Each number is 500 + 50 x the weight over the matrix's rms, rounded and kept within 0 to 999. Layers, rows and columns count from 0. Numbers have three digits each.

# layer 7 MLP down (transposed), 2304x576, rms 0.0617, rows 225-297, columns 0-95
457394436439502467518532464514494504471485516474495496523500508533474473502485490471473529443580534454427451444491458446404563376389519510497575498512522524495482465455408490531401427456472489492481519478509460548473521621463493471473543425455520546375432513508457438491484527482513483435
442419496540549498537517494455442521491463463481528462554506474441580449474432522491514537478524520491557507488499515438487430587520493551485504502473484462500488469496495501426538536542544525503455445459449511484551545508526507529590521500564458543506487507467495494448484469512538499482
531522483517502458531426490471405453546557466489494511453609508487492469563479493467458388414513492453445601496519514522499503527540556537430514550471499507464495452492384544524445483462492474587532553604511479384606514472497431532489601552504468492503487519468476585468525447506500544540
526473423532543462500574488422519620494565479507458521539541515548469520417589545532478458517478493467499446491480482580524563495550514493520458540475492563550471579551466469442549571375468554654503468387442403547484530471603621479505502475527500538510557532522510523488505538539484463466
566470458522493415475481436468535547414459513531521513463365534496453468521471551641460514489462407547528385398548588480627522461488433629472550500552552454539472430548536478514536489532464590554482488451593475530498596501517548519438474404468482600556509499553441481542419482497454546530
377487532488495537566510522470487505487452537620544529562579461525502439521596459568452546458569619409500541509491552521434550536552437497542523482450599495462439524506609539571513540576464512551505575538490521522525616460531378552583500578514557453525446414427516543628500481639654473451
478490502487463533507565445567516500382520552439506434469459499411611577528480509577456540511521624551499535494519545511461544451493501577406489489530513506592494614578523515554489512483459425506591490530482540466399538538452530530550604629577536522483515516486498507494478509360405529428
541530621345587523525490562549444468407461478495370601469515482442448482506460586528489514497498505460440459554368558517466462451493526546441415485494530452463556455551550576399506497506516508555381498469462540600478597489526599525529474513568481497510499479577504539526476439412452526588
608479520524469498436528596539405461481522444452437449534551482428474451538543466505536448528493476501482509450496481544524512466469492374369523517555483511501525490514501524459402567510514420542479368498399547455448475567473482486519494460473435507470449525501481607553537539608520571540
554530477459489460443558541503507501576477475499527481458537468544482479469404495460435489500517483519530467551521532512459504501497565462566499608521498521460544491449501502468504576536501461420436416524516490562500553541521544509485505522449464487501431530538493500492518493407475489462
529522506467509490485484558519490593507571534471493470451458441479552436554499447489455481458534508517474569494488462547504445450472486462568490587493430526508453474539494564460502440518485445487490449549478458520449422428578566554511523564553420407459493527505442532473443498514514476571
487515488516503518490519563554551529487497540520449495425479546460516527488508503562485495475396478520527592482522527501568567524540509532500536465457481447589422488402479446540436486482443503503518505540455482504543468529546394478512550520450576482433485491506552490470537484471487545461
481468521476586473553469450458512561517526440509571504512504511522565507400509485436475515567545364555419528498572501601449483492551481500460457535524565460545485529460449480578465514543450445589546470424539527469410472468521477479500491547470495568425580473505517446482544499460427503523
479481458569554537388467479395542548528402499503543418547502447527511524475426465531415487522514494559495463568581447488508437564501489472544519390528587449503539501514536422427471453549546447540501459504451539532501491501434462416503451467488476436557528534502449521471507402493473556463
510478427622559557503492539529478471499512574598497457590527516439515523567532483526463505557499522549580492509473568552578476419493595569505543522439469526526498424567444528515479544439490457487494534456495481497560460446525537470542514463581566411480500474488527474507457518470521493549
453459456536478496536495512518525364498612512423520487534437413603517526495562469546438434423451496446550574563516495464561510482477472564493473456445581494434587502443429513483401518552517627441505532495531431524513521431582530441438406426522440536530499544519457536484473484488513550478
546495569505504560591595537603511613450467472522514499527582501513371521397517425532529548540473476539467498416499553613487598495661493489495513458539420579477372470432510478518549503501481458522498452451485549500546479525504611570522566495512534488498421549412589512575442513415472467555
490472514582433528554426457589466632489498488467537481523485467546546436440453536430537435483506436465553480484543480567424649542584479563510562491458504544461491507481508480508500492481518596520522495511484551447493476534503493358528531502469500553467489523407487424444466494517522549527
503424473498536607503458496477471482466431424426552508450446433578528475534482501428563494500568499503519447432558540492475537464557417547559466551524487525510537463564557536472428396523483516539603557557507527436573518493477507501508502528511433410500525423466492446516433476562535514475
478494469502534513525461526466553529442453482612537419455621571468519403518557456488470439477470531434512597554536457420537525643509505490392504495489524427537472593522529485488455439490666496466516546441558538489450559547451559490420421451484501557451477465480508440467478538520425531546
504446613492491490459631511479535522432510474547478520431435437531500564515523543520567468541473494560501540474440433539446468520551506594490535509542505502492581503514395471596460596438462381470448422511531499588500505512542400535511486533578478497501420479524555513518517467563472510534
488507510541498396507569506466648472429560508508534547492462473529532395492564521427529414487550579512460474451451476533491461527454478451507458500472486458513531526482538397459497503429496489519543495447486491512518485484520519537452466480538413470427585409540445486488490514461506506507
543498588505486630599494470531426473519486494458526496556532475498518498546495576471525527469515454433462489585512522472469503511537517483498484519480476486512498507471423522481539561524537458525488484527500455346536510518416524459476488542460559538480497490424475494499437559475395454550
562478468466555583517501501561533486497498440447485494488434379545498583485423492410488486519461542488426496448457466495471516579532420466565469459474475464520506498485463545521538521521511488560507467511496536492544470545467425644511455566448498496621470468428405496491407543497534500498
471447517546487534457571471449527514539493491470499541484528420514428534396498514536415489527588498553604513500496489550491551476535514604542504439492471419551412448440526487541530503583541495490504515496505557445452522547435553492501531520510491556483500513522463526544398562491457491544
550397533460559493603497539586427527465491526587502608372470524505496537563391549539499502604614511414407482446543528452505512502454472448458512470571517498553555478483535476562556462480449437627480472555510429520626513482560432490577461475542552613493449467511502536399490515541449666508
442437458426493434518574411578621554485494469449562471501543465482440522497482492535493455443376536487545440480530474489507414492533481560537554519550482455506596438537490530361449464472549451507427530576510551545508420414457580546416542469546500474455477579486502541518487445431395495524
521615520478521488478555421483478401486511406493476506488506568548445556491486427554673499539548473562508390447531520462456519541528539540531534491490493476495489589537542482431450487580458500581596490502513541473442472468531548484569551490489602491496519455495470399454550466495421435549
500526489520405576440468487554501498499497491479492485483476549517530527488526551416531450509550490510500538510437487532545481507499498491484507514425463581425416481466496515607484563534504447447485580502499520521487591489554539549494569512518658535472599449540442452365520540491421551605
488420532521493522486458503528663460454475501481506557375431526607535520437463491542551412476524528498450574489488474525503545470543497479532512530507496536542457596550433510483507533535480432491539557482489517507536506459535557588498475468555462433630430477486484535448540501450457533518
490547505477555467444538540552526412506560496486496520470494479444480449431436483548485472400560410573426477532555500524523450499561558507497489545442540541584543449498519517497521532419455530536446551450581486516524517563460522392467494563417550445482541525512444473522406485488496481592
480526519529434513470565564440555524524563441514538511467524550545450406534501504536465574469480497442523559472521416476448574442441447446632546482445521563566475461414490581548565481452514499573520524481557480506441515456518476550495483590463538492599503473511598551438557484424481528493
509515510475518426553476471518375543557527545534338367498501509522515529530533486554587492355515540483545492407465470485507564390447478503444525471618458433479452530441482512568528495428503480454494412559484512472520450553471558521569487510479535553461431525451540486460486486601452526364
532520438613491486445556407477514524506514456515519495482490456454530451487427546540425507425522560583575508590498480421484463427618484513521434555478505461496560559503509526558490483569482483510506508556511504527537511506546483508489505470564473567446572499523450447509430552505467529478
528562463413554495432552496486591527437432476521481488468523495478543508494472519523550488458495526449487534538508435492547446529494480468550502519634522517524494473632500474532465536551455430508486533543478430551470484518512438489480486459594541550438546400452490517356495474490461555445
469545479570446464372496418474388390430546536491494520491500366376428580451454545558497552419484586407575526443428576551460491397513586495632473472542596502486510515503517400460578527473469536517481503518479435542497519548451619628539373503540554449458627577530539411486552514588499477550
456541461481453458358443425523541585518510482411458503584440432437538533442515517533513520560435532558462496513482511435422522517532527587470527456484517454411570545542538448362413433546503502454486500588473478535462539570474522442464509541456475570544505481545515532393433530430476471536
497488525478582454574487430453540457500444556503501553474476534505548521550535398508500428428628502445510393495458529555476452521548527452457361485559610497554507528585467517460549480433494431524461554477500521583511459444581519460560541516478513500347523430558515511539441510538576510528
539460482489590514495515430479510469460491490481469581510444466609538455554426483468491454560465431461573528425547494509558566541504572470540465486465476592614513481522486524460452518579560503494484538550517480499509547469455521527516492487498419534509524477485575512522533491467526469563
634593483563486437479496540507520527455467524535506501459424552456512479609494502454498531524457516606499462430523585508490463385494520526482472454457510477398450598455488554552438473543634502509492419470415562512496473477492423434531413519574518508503480497423589532487461407452516519511
514541473589476500540479462574584496540520504467578427485519527463505413468469477501513479456503492402528460461527513508507586484451524553436495542524544453440425454476503527466448445488460482516471575453469493482501569534515554535538457510510592583486469512552515406507422501509469516445
471522525510635452534513484423446587496540455488479514511541463519382459542583439468506517537545457438490527563564530436495401512415530454514594522490454526472460545539548497487496542495513532527483501600466503472492554486512471464562594518510432540461475565565440465472539391426492440558
510517483452474455526461501524533454523506483454472482506532483517547512585479547534545584483478481523489465498497525533486453519472497525643473561396593503555473467521521494465514517532439560525518467523509466430521495571549468421478538551481551467407491524565485503550605503518453501547
492589523457510549560383455512549476543513522584460520528533462521444525497448534501495463502591398433534531506495493432521447525450457400460477471531528543478490472521499440492529529411525440550480578516490478509457460510545516544505451488545469494494489429465483524422476491482377584523
542394542494486532547525497538547579544441481443535517463401430506457501585454460510612469515542525562490509517397523479501467522554491519435431541477467443538516544535483521522628474473618463433492480495458447512555482540540474566546470428429520493423419553516486528529522455503445458506
404417518482503556566532544461548585543411447501490557509502564549500417474503514493475510598567506482558479479527405546645501558437500502401544490489522444495471579437537498502554605462599486414559484461507504582485511541474522447525511540554461421498429611472439575550513468533556522544
569472444561514497561551458442600431421466520515549546508493509493459551397434440550500386521562468411515513533413513476409482559454493548452466468526530440495422530531500494542494545494590533478464468538537506578591495444440507476501552501442498494560440511535456546452545545464512528478
612534432499425414480514469523478465493506497496454589476529525591563426549527561562505414538442474460547496528500573456548533594513515491479540505490448365499453500474515445470539505506445506496459470493544542532628535430445556596447559518479499489514496545468462525499525511452533505454
459557501533485524427504425475519494520486506477565546588518437498479549446545389455457533512473427564366433508548564503550560446427528488526476520511478513498476546528455481503531533462502505478496415488515481565564474554538465492500560497453534519489532527547529499505544525455541498381
542518484443588477496482529574446618589433361464348529595549524547542482639452522466487473484401448509507523575441531530506471456445523535569580595527493654505435513596420632477411463483410484412462531426437355498422459556484470601528451481511514603541546543518458555468348628456571509455
596617436476495463466385499501564510560507588506485528446468524519498546548503587601402488430584527363593528460543403498468446377545592489551496488478524447494456551503527546498496566512463538533533504481541657482571503520458525552515525593506498485512491473483488488517442490496498496527
468515573564431512441425481570513529429522486456506461501508470553614430554498480477447494491496521505485529430547458487527476407432565579534538536456465536524503470576537516674497508488408525591557542479577490634483425547524471490488559571449475480462464455513489604526459412438489503510
508508449419426563468510521498556503473437540496486539460454545461448465498494505519464519511481531449497500528395514514475436495518550522509454596431518505506487517528486439534546439461489545530439440521521449472515427455553525517498506583603554441560543485540490566478515490539509530509
506514473517443441482428469576393451536613407567539550492554522569458419470492516565517469557527451514517526475577477534505478523580545494362565497546496547482529491480420513559519471488500332502545520473584469516541523432536525502474480481493409486487531495542535505487420549434567521439
514502472439495449478482543522514416497524440503458565510478518514510495506433495562507409644433456561543427427477551535503439503441511458482520512475521402457509485514521553456464433533530439469539398515499497488431523481520446525499616492485507422488471522619496507464527484429489491537
545461483476428479487471476463538467448540441463468526513454534519474382493550504465491617525468551435501476568442556506478409512450435471538570425619489497472502490572466528592531528469488551464490540561530551559462567545489451599467536509475509501515476578533572529503472456527538557488
401568463495432528473384547511486488500632443548503499502598490533552397507419557611575444529427418519590466454428515498551529442439514470450408570490548366551468465530479466522434493496560442578474396458473594588450515514493443468419587504475484425425525521485502427521485510491458599645
516509618517517454523452413412503594588560516483462502551467506553517469445494545549479486449434486536540511504584510576541537509568486552516549577473544550521492485432379472491456568513492457583418498525479521476538416575516511480316442523422488480464465425514452497600454503485450488486
488542407453536510541450511384481460384427546470490453531455524491536570562528466471497483534464426471512566576415531498523440375511414515398491556475507491507454496482478522544473390504498512422529374418548391490502556507479493506441443548449422538395565557528493495465465501501501428498
521486591491488459453486412417472424497446526471519629498442524403535409513448484582419458498478488427456433519466536502466518532440570582502451592403497507447497515494508620476560537641573524466469512463537503412550477494470468520552513472521494483581468535519427510568555460492495519536
565505539450441599456452452479575430498540591573512552449511568442521458455449491443518426495543467479533504529512524535441471484593530387506472446499505502442448511568575541510440509471462492518465429548411506559614556406464516527505449585435491517533467493598505445544580557568456547405
472524519496541384525550556481573548463592500450505516500587525504462537479530412479497571454556527547489424502514485516498575417522468550471595535420489495520480565515442556525421443606544487496522494564483482473403460460487422426460534514582532424528522563498566482536448528542525519420
495511534515532563493589453541552499458584590557422469431507462428465535380563441456492464523479511453490547461447435487490459616410506507519488456575422538502575491521506533527568470462523582482489468478492396576465613444445553541422415532518495534514428521526542492499526399570437515463
538440342532501416427461552453516550484513477434396549543485497404451442437465631509400513483527449486489500471464462391563501474458542475487499421564484563481604508480547541509494514452494520472467540520468524577481473489468539528522535448525460537487493588417525513489531490463417519516
466475554493473500465536454398569571520529472507581585429551518477453516428504556423547497545497484489421558484477533455509514484499575515509546499519471468557537443481475534525566375536430465539542558514499452412566514504467537454493471459459552473540512437403466543512529515527552448494
475463516425392504506438459472473499485350552442432538483532525565503458561484555586434530536504404414537470539479430447432532542557470446490482504494346464561426518534453485417567509437562497493519519467520492539490535526529494531547406507537443455487538639455495425567470514445509506479
592476517520504451538537504455427524561539477501438459519442559502466480498571552533468524558456473413412476547477503431513414513461538555503474608431537531506510475384451559399521487475483523502590450438426591520545474541427432659557474381477494536503603499511483435525548502555510384476
566446479504466506404481379497580480500309551496476597434530404439504595539556546512587422570501396491477534544615496626444509456493569524473483456401565461551536458428453471472535411577437530529550429560493517515602496549553507420543447507530515442473371428515447452463500488546477494494
498524468545495541525564489442511432510528508521539515497514502527523525422489463500477456507492443434530482477437499477508529599468518465492496485498473424511470499466480483467492474495479470434518578502505524520504538555461515524543508491534515497376503425653519508491531479520551517531
512437538517428513494414444572523555497518515490427548472490456520461496486533533497552558609475490532509504504572539491550558614499445521503498555568457547490441439481506531411506460442514505573571452451468415505575479514549505516530567564480496531468503509465497500495447448602474523501
489435521531447585498502518483503574477442502483534566499392505478494531427395512438499561381529489515492524499468519524486508504533584531584504522482545517531561521481493514445546482464442407469524607534496423503490390514486462582461481489502323430445479457574487514496435601518569557439
482463537485511496499563498550569506449474503477580485572489566456459516425505539508458515495562422436515516503496525478546455479423500407537529472608489530630479496512465559532536519462513528521519511548464453570473415502501574466484505515450428533513528516556515522499457536432515442467
541483520488514432472454446424456441475534579428444441487443557567518526470476504520523519511483481642470448501524512468536512525531471539515398422561494537517492457484505585436538447520462415565470536521522482441500529429436582453506545486410485542443457543513531507479489508463528500485
# layer 7 MLP up, 2304x576, rms 0.0451, rows 226-297, columns 0-95
486493516490471563525444611512491509578537394502583473486470539449614530559505538596504475435501526464520450489518550482485425543474494552476496530497512549514536469464583429452523531526464524501461513384537530513510532430599516502518500434552517456554500510510449577511471465580513441458
507482473473504521425464480524564434443414354469552532392562540508418528461539535465459519534447527580463411475491422464568634464434559470486549478628520488390489574569422499553547529511522438469475528542528581475474574555490473571499562499481445569534523494520438485495497642496442515469
495463526425472505429496549495431451497589478442589550449457485435518405506486496550518576510482461499587486560498461555515382466526579455470527503456539491446439552495504517466575504587433547533475493578472474411518546507423511499440558495578510516470428672531537490502514548558539549463
534476463581520552509440431454372486478482458503484513526572535515548569486530457446394496405506538437477550458469410506540538534420373458473549542523509454484401486536516471550483531546511520473576568522583500528456579467540470501537534517521474534511390555509548491383631488452396446576
520510465458573490385440457460463458502533539516420499479506589422512574469516503464496488411505527515573450526455503547559497620537487562585480439378449488571538553427420491482485528540525460509494556353452469536428557544537536553450382510502560480502543474629533449448485588383575507500
438560549495454543497394592532520404519586467485402443492457530525514572523514484448450543542496460554445495552537509463464561498482492522577472531432491534588480492530593504552509475576565511528502483436574531485482488483539501531522477521567449523487442469494527546491528406598590462500
490451493420473537488482407535503558490498486478575503508467558558487449489530455612411567446515632527505420479512537490515435491487506506498427502489441488450472447457439586601514574541437509543505553513483521467493480495501571461511441537557479586485481503606558486367562552562402441557
453637603381465465444599559515392609555450496494397502470486592473450467528598490553548444470560503474541466437474558512536494531438534467452469586467484601453478437580560440362504492516475491478584538589533513451471540413499524442484517455337548583495507567494542420487511527351513599538
507536526465493523514544443495457552532524398461535474523422623469521482490520443571522310500508484537444507570461463485556461524513498448505596582458455555428510479468555504368518506532508526586532478564505493424556514500512488385435477427468513504516503487443551436546597473530617517458
476453498495503469572473502456565578642508535533556540550516556498531453544556487557442413436480533512445542462498457408473472526468432531414480528467499494443455503492433475461430504555469481523477536585535573445517569561467421475546438484514525544539431498485578470548586560460561442485
474471420430502543494488433492534566485517455485499573505506505533509517489478402594493522516525472507509437538406450547503439538593490423461570461440548631531526528585522611498498504585477635477463449461506528522493469463496586510536409540447595472555495562518484490458532474501537448539
454574511583449533442422534567421445503566495499460505481581524480540477498438513544509450428404555526461530494538520466503491528416564492565483524548458563469486523500511418559530433492543581510593428588523445548546490403624550457516427572426510428443585507458510513579493477603549533475
453527551536482535546571574537520539481533505518470458488548508538507526355527540544519547461504538483410545456538471578554569448479524535439377491505490538598569498473453502577567601534457442561460543558540435496524480508603525510645495559517462596471489477462509466452615505547519546503
402449502508514460486457381544453454448491362542617497488526537393549505579520470493485471539628410490586587591540451507513502542434548474506564521449550598519542441496436496455522506531445486481562487474529397476537511447450568507587552621461521549570438544521435624460471465496552435509
491493498486474547464480466588497496572483420411587558537514681511542519463534526544514445443447486471565457526560533573489501515484477502514391551462469606450500512504498513444493535454511461612445534464462453452556432547490513516511389448553538528428556532452463529462476513524523439562
479396517532529508442497506413408482364524543480527518506433602551501569411415473526391545546503466481479611595539474482565465447418506574588503505470525468439478466417562499488515438480590446480619503582459474456464514531484537437435529576518531459532525525511567447496487472467508529547
605545553553461547415497423432472481506412558481409541528425486537587486484535402505502501517487563470524529526544443578514422438557524425444513556493524506533437481610492591491489397522458481461465512478460496506559521485520561544519411441486425461548529423503478521459575527477567557482
528569531539504449562477491553547619544591419479576482438544489579489514484476437593484433549482535535541494409465437585522588545441555565412547522513555572528468446476455539484544494488542493518539484466473555432504571512495569550451447473506540493446519504459553549456459428445442525543
514450492531530505508484488465469509491591467476458485534558421466419646523512474635568502427499524573527454442557497574517426387504501567535408540494468520529571408504525501548464510474522500527401493540595475534465521537460520483546500579585432514509525532492436515480608458368447421540
446483428495443478514433390496500548522537443443457529516574472445525446444574547559478557480565444462432565469532484566486487457459544439569456485488448595470481578513530497411584488570479509500577496468473456490478511389494443608529515498570541521506474403439555508537532496414596432506
508551551527519510451463589468504560557453522545550494531522521334511500530505465539503482614533547479489540405527456502470464572480463487519532498485594476598541585410467531631486492512541528499541565482526479442405466539445521483470395507527493526552585516500416426459479487527489525528
500444558470520556541482482514453541543492485542514431445451488519542516478578540534504434384506466579479515531421368521494451557524552470513509524442449562474466461581528506454549532451445556554494577537521445576470432517534463418484513523498539523557460527574450635408509571496488453500
469420459506408390541497547485489474500541542516519531542430573586487538514440581473465519487417437494470515571394458508450486524483464541474465461547481470541493457503451524458526518515461560674487447473500466435545507525565545448505499551504535517518586517471536525519472574522503490526
462468474514539498507464584493484433434473541458567462503498574543523469500460482498487533470542559546559424513500435493548439542481488441526546473499543534494479567511417478459508524485458472452518509604530585459546489540563485450489502546488491478477529500489513490414468541451410581457
499464469586475523547541442457510503545462505473458448510516604524448532434508447404494516445461464444448504532418550499505513510499540565520419612456456504427518546584479473512590468501503557469535506445481517450532520469494573540604455513450484517401568544444527443462551596443426476532
460478576534557518469509504453466550565525488482534441473495561492576478534603482538512521581507545593448484418401400478459392516533445451507629514399490556461522468427500462459506500504508585537441492428466562514477563524532479445408457470464546504495541492476590473477490509524579503485
453419516408414477498548376607544537459494432513513441537516444425479559526522432569483460465525519532503577518594509486522565479473495465485465454567516501607428487467584484493521561521577488515413514427637497524592490541413421535455465491498584497501426504504494506536575478410535465615
530583497465494582442469467513418431569594441528455506442592518424522463453451548596417524424512483564498488380381434592548533516480543557558463526567490524539448506504545430523504485437431470567545447537571511407553429496586605501427542497520514441465555516469483531484453539455536592571
529523373442456557522429466385587535541501481490552545594507459580451546515608491483403466545609474518544469480571408579507542462423550435502525527467625471551511509376427500522487451569488535504490469485539582388545495539500548538423432423549427537550470520492484516468502515483474485555
567477569481545545521507493560442470587497411464486485521480438457524405486535458568489438477470535591475435450513380551423550575484507460475488505446501496496440486599539475507490552602489488435495457547488526432581504531569486478467568621534510477469435453500488493451549563477580474522
546429537476559525511454486503457509560472523518523497488480474522493505512535503498471529519451463630504443462528465538532576426453543589444521557434448567478587486535512419452550529465470494520469537525436450528393501473530543509454517447492466517514465542463450539453514475531466410523
508512417437617435421443541441466526445472489483520482557571549590507481507419523520447429521540438595474600456436481498502440441478457538549509509466423544549503536447482498523583494525613528503464568511475550558461435496453461501475509520557514535580474447566578558594551563449457488516
408605467555518526464483503532544498484471560491592585487479563481520587509512484465445437561583496520482594475432478487511511592464515469455507551412513535505455475444516559577490558524566497468472518496497469455475531513480497573403514536491476488488497506551449430499526489410454478423
590533460541518472538559455389496465503600418457499518560550619474491426513554458540457490525533469481510528508462501539550605428497506477426418438588459482474570642466572491453582524620444512523433503503565414524487514492630432576505489489506532506549432498477553403434493551465530478496
538442551522493534553475462508507548499585563458443440492426519468537557419476506594443455362540578557596510473574433506541436572420490542470479484532412523558504625486428529430505437514499560591503580526556571389413452414525598549554489546552447563551521468463605546495479541458544523479
575579463492507583497567463533456542468559426520464361534468554493564451497592401451472455495484480585416503479598545466429484614505562468478535537495448523513598585427519482356513464501519556525609533535492499434586476544442419540561512500565578582619564398463497507488489465412512389426
460487538445540533503460493491511535537513416580492491500460463459629532533490507464478503457548582502530621552419449485470480527489561478580469485438576532524555469515527479490458470440537524470550546512512548463487478467534448530435455534511543455458439413527602473469536492449550585454
596515558507488492472473489429477578514488527503482496600540438416470536434442512524494528513446550563532407466475463520478481463526426484495570414516533509478492486575463578460532517508549504463508524452541466425540541567449562447476586541475482518558467539438433462466504459504515558510
584505495458580497417467457609503450520471500451431419459431608425485502504517508512430471537499427444485456445412434522438493536520531526464538571391497631534466405539456517447444458426488519369536451458457518485602542383426491445477510535508496501543572461404531527403395430430497487612
462517518437467530521504620481492528534369433586443475511417489536380533561579524496496352583450578547513570434506462483534459474410446505454460435561458529551536556609536538518500496532453558495519473355566473517526456471494424497459518486517511599511500536549517454573505543465411438565
485479472533506480460501488557582455500491555482527480499453439444440481564494429490478470569530441534450516529513459466512528569508602494425615475453476582614512441457482537461557539515534473551428521366563501588535533419448510555521486526419544449516511504434465462426458479516606493557
492517536536515468447559453487399492527481556564559461469498533569577560574472534465466549556547537538548438573515440538457511556486505472534511462514499594512551523461392603554550591503481528592440437571468447456385599444454458568626543440481539619486524447487512434445465448593475540485
511498511505552509558483557557447491508482418495498526540544503496486408482535465526561469465465445524468524515433436536496425489442550498544442463500455472416470585490571473530494497608533506460551509424575438472388499546554516438505487546551498536528488560443477511464515463468445480565
462528470439520497426501434470505544678598545524472475506464511390531482440504549459490470520524473527522428470508436466445507492554569408478538533492365485505503497555467526393573423491433563589480510520539544625475564403538516598596483465424501550483458484503504455493467549490516530536
524471432508505494451498554492401494500526502396554510527573493559542511512486536520436519375606563504523432469446415581549526552410527533477543475540606458521434474491473548537542555563559521484548588459426513565517474375526498570509499519666532548463373524457422576476589520450533514589
501538638501466540571505504607505528405448463554481531466551526484533556361513491559542541530451471446440552542563488535469583420604488450529461539467474546552509471431461548425504524479579544481552419430585439475545489480531470539551487565467471500538517468415398504493507456576451489495
507559586560541419518468562483469594487443519450479496472530480393461577525480467474499571462498536555429475544552452407481447459470516467572630435374446519468543401618470463488409550505456478498512571556544486454410457483428461505538495514512525509544568482585563546526498578529394495471
478483462533518434496507572494439521416470481543472501528539467486474559519569485471459515460436496471367483538514487505502546458423498481514457385561408455545541465407553482528501502462502587489546482532546498504534536500477474554461559473454448507439521487427519468415504457422527490458
496523490520430488413516455461431526564446433513419518524535544549585522592556367441575418520525564584521508579519444466560410538480481493518519550428483540510516557585474522554466402535483508508506373524466502382431525557480481548474469541642466569435495467527518564448519562418481533506
437580462492554403394492535462561451491572514487473385473535516426477551530446503539523433446480544516539520434419432476518533478490594517406422426505609518486497471472549523498519413492558530553560500484549435486518444433483439585360530535510532463482461565542461522513539513441484559524
426505511503463572533491526536547509499348483473485505611576552415491511502617508423482472532584450523501470470460520527452407472474531500486458478488568522562499522518508454462447562501385421564493534503447506454547457455513574442545567461516540605489527440480527505402433510420509459544
378629494603543504476494532496421537606459487540512422536409579456513517522466427440508412519554563555468469566488504538536474551495506515533481545491469531568484551558580558455435440474531547514498469483460567457535433566501518431446424545524513497600487463484455518500461507487476541583
541503506390453558398456471536557514456572452433559428493516498526505565506491451549590533541500534500406419506449554529551518427504538575541433504527499526538501442518405467399512536506491483549445625516500523411453492499539517539492459519606602529511525515458548491461465574540486512554
486445525519524489494512449514469457511594507513520524476555560542483532510520544530539423406462477437560485487548535536544483521447463445546453538486442566553542545435536556400532471521555560504460496497497475515436454544577476559456540404588502576485450520460488458553535487486459486538
439497482445458529564491519460562580586445474533442458507469503460512493452459477480512541468460542546461508465519540493572422610514540446420575440423441544510632419450500440539476506443498551486487504481524488460532510457484497480508468526521443541567520464490506599501518533630446552530
418522463528522532530474375509438616478497453462594532503482544485622441473473460417497512535522450518479528578421467529364543434520530449551505422464472547500406458564515488439521495597532526472566485479485458532359468565383435553505568580494585482498484515469437461556518592452442559578
468582542511530500493515535571463472521482566399555492502514407561494541399507515448543481505559496455453585576498561520519630507475499554453509518475458529565537596475496500565566547520488562558589526425423411460446481429485476464505460472507513474506499443542542541550584422535521491606
480459398490562569499488449493538519451460514461549482498586501477443583531498393484422526483568431584517450492578469566467557425523516552499494528529455534572474481533516489440576547545541445589571492512480531558573631467409492515584500495451609541482519601386561478560525512619522564527
507555550539456630526416444502481539558445517465462604515486439509492613475548516528567495536467547467550455516496551530531442451470517486508557505494511498449514469558456454518452532484464446531497559503502517457495481515560456544424504539522424592536423564473521626487506577478502487433
535529577494533571549490459402362505560548525506512447504433472562553568481495507509487546505527419486462460551511575500433576541476482530463540459463454640559566504523476524540547497444567450531499499445517517495509516420487536522503590452448553535579385591440498476589562512589563502431
487481510514597401468570468519401419517450440412518494539562582491491514378568491537520520388431504535551458460506530506516435422525526447528480444488439531572496439532499517510489402531482540602527475543462505548490489512571443591443466495508498530412415479555432438446424501541550524587
427495468426527437487579509486436499590463418503546486655520556504446544563509452563503532507535515520513431502537531501499555467549535516421570496430500477582556532491494436470492489542451473526569547611533461483517414609488534473518569466533566508480517513507494527374577529496522510560
459436482438464515459516450461498509489513440458537501583524520476483525508496459455491463543480443565532513464504433615521512518479536491516616455486476519505528442558480605404454400543480497523447407509596452420519607453468576454526477494424527505457502546621609516441475573490466524486
413502447496465490438447430428564537518514498455489512579528415438449598408430523490626398422509619520591478450484541478513530476407420544514579563521473484467552551480549470569459502538471513515462576386445498439547546483566573466537373452475472493579524424418530510482495564489560472486
558506410526497593349591557479481554551563527524517496478560466523532476465528509547490524438507547590585469447588541616532480458515508437477520571429444534545472540490448554427520543428464521480538486514537474524484578453478584473534377390592567544507495511437541456354562476581530437505
542475565498591447492468618552509562566443494492516542478460522455507611570522571555499465530472518539480519473545447481568510513474572461540499465439580575578546427531511544564536495548511575527500516401590500464417518426559553478435478558501349542500536540462440477379482639480447454585
520527467428489485423532510476479512492491521552541466512498458450463525507444538469490448474482488456508458444525496472485621530516566581502495572501512511540464459537467429470534633527396608596463504470496492589422573525483507472579449587424491501543492532520477530484451504455464394508
435484531516520513412503548490526495442439565482555444499464506474552479409447445504480525429596544421507611477497440571552531517464604442444471486466449526456460574510450517476446539471473459459547500470473495474435480450471493462585482466505471508432557440521559481520510483558468474506
543523572498451508508491533474465513422483541515549426611504476498511564576525458419514447419576513518477465495455435574503565514565481518473529485422502533500486481491479541492487486536503592521472477477569542504491514555556514418409517451532524434556574406527500458487479546420566446499
470574535506553582490497525521578614515502471553454524577429559505541565514490554473416492477527558567542585422471516593603520563533584534516465515474441555541439494582513543467496501443528472537449452467520470551559466530459470555506585585544483566554609562538479653548524552443553596520
456484577480456479489467461544579506601515500482527432477462581546588540583494452449552476448409550559538484488533489566532483514509497467456537612414509481508498487480550483435477465588467449459549487456559504349562566459435461550474468512507475547479507496509472443463537501526518526424
457407390481524452458474598498461527492544595475472490503555455539523548569543477522460489440538523456620562431493508527501565431493492561589475485386489520460479443529593583438479380515471585512545407582484561474478524456475400492472499395494448517539484570421497439622542507456451466615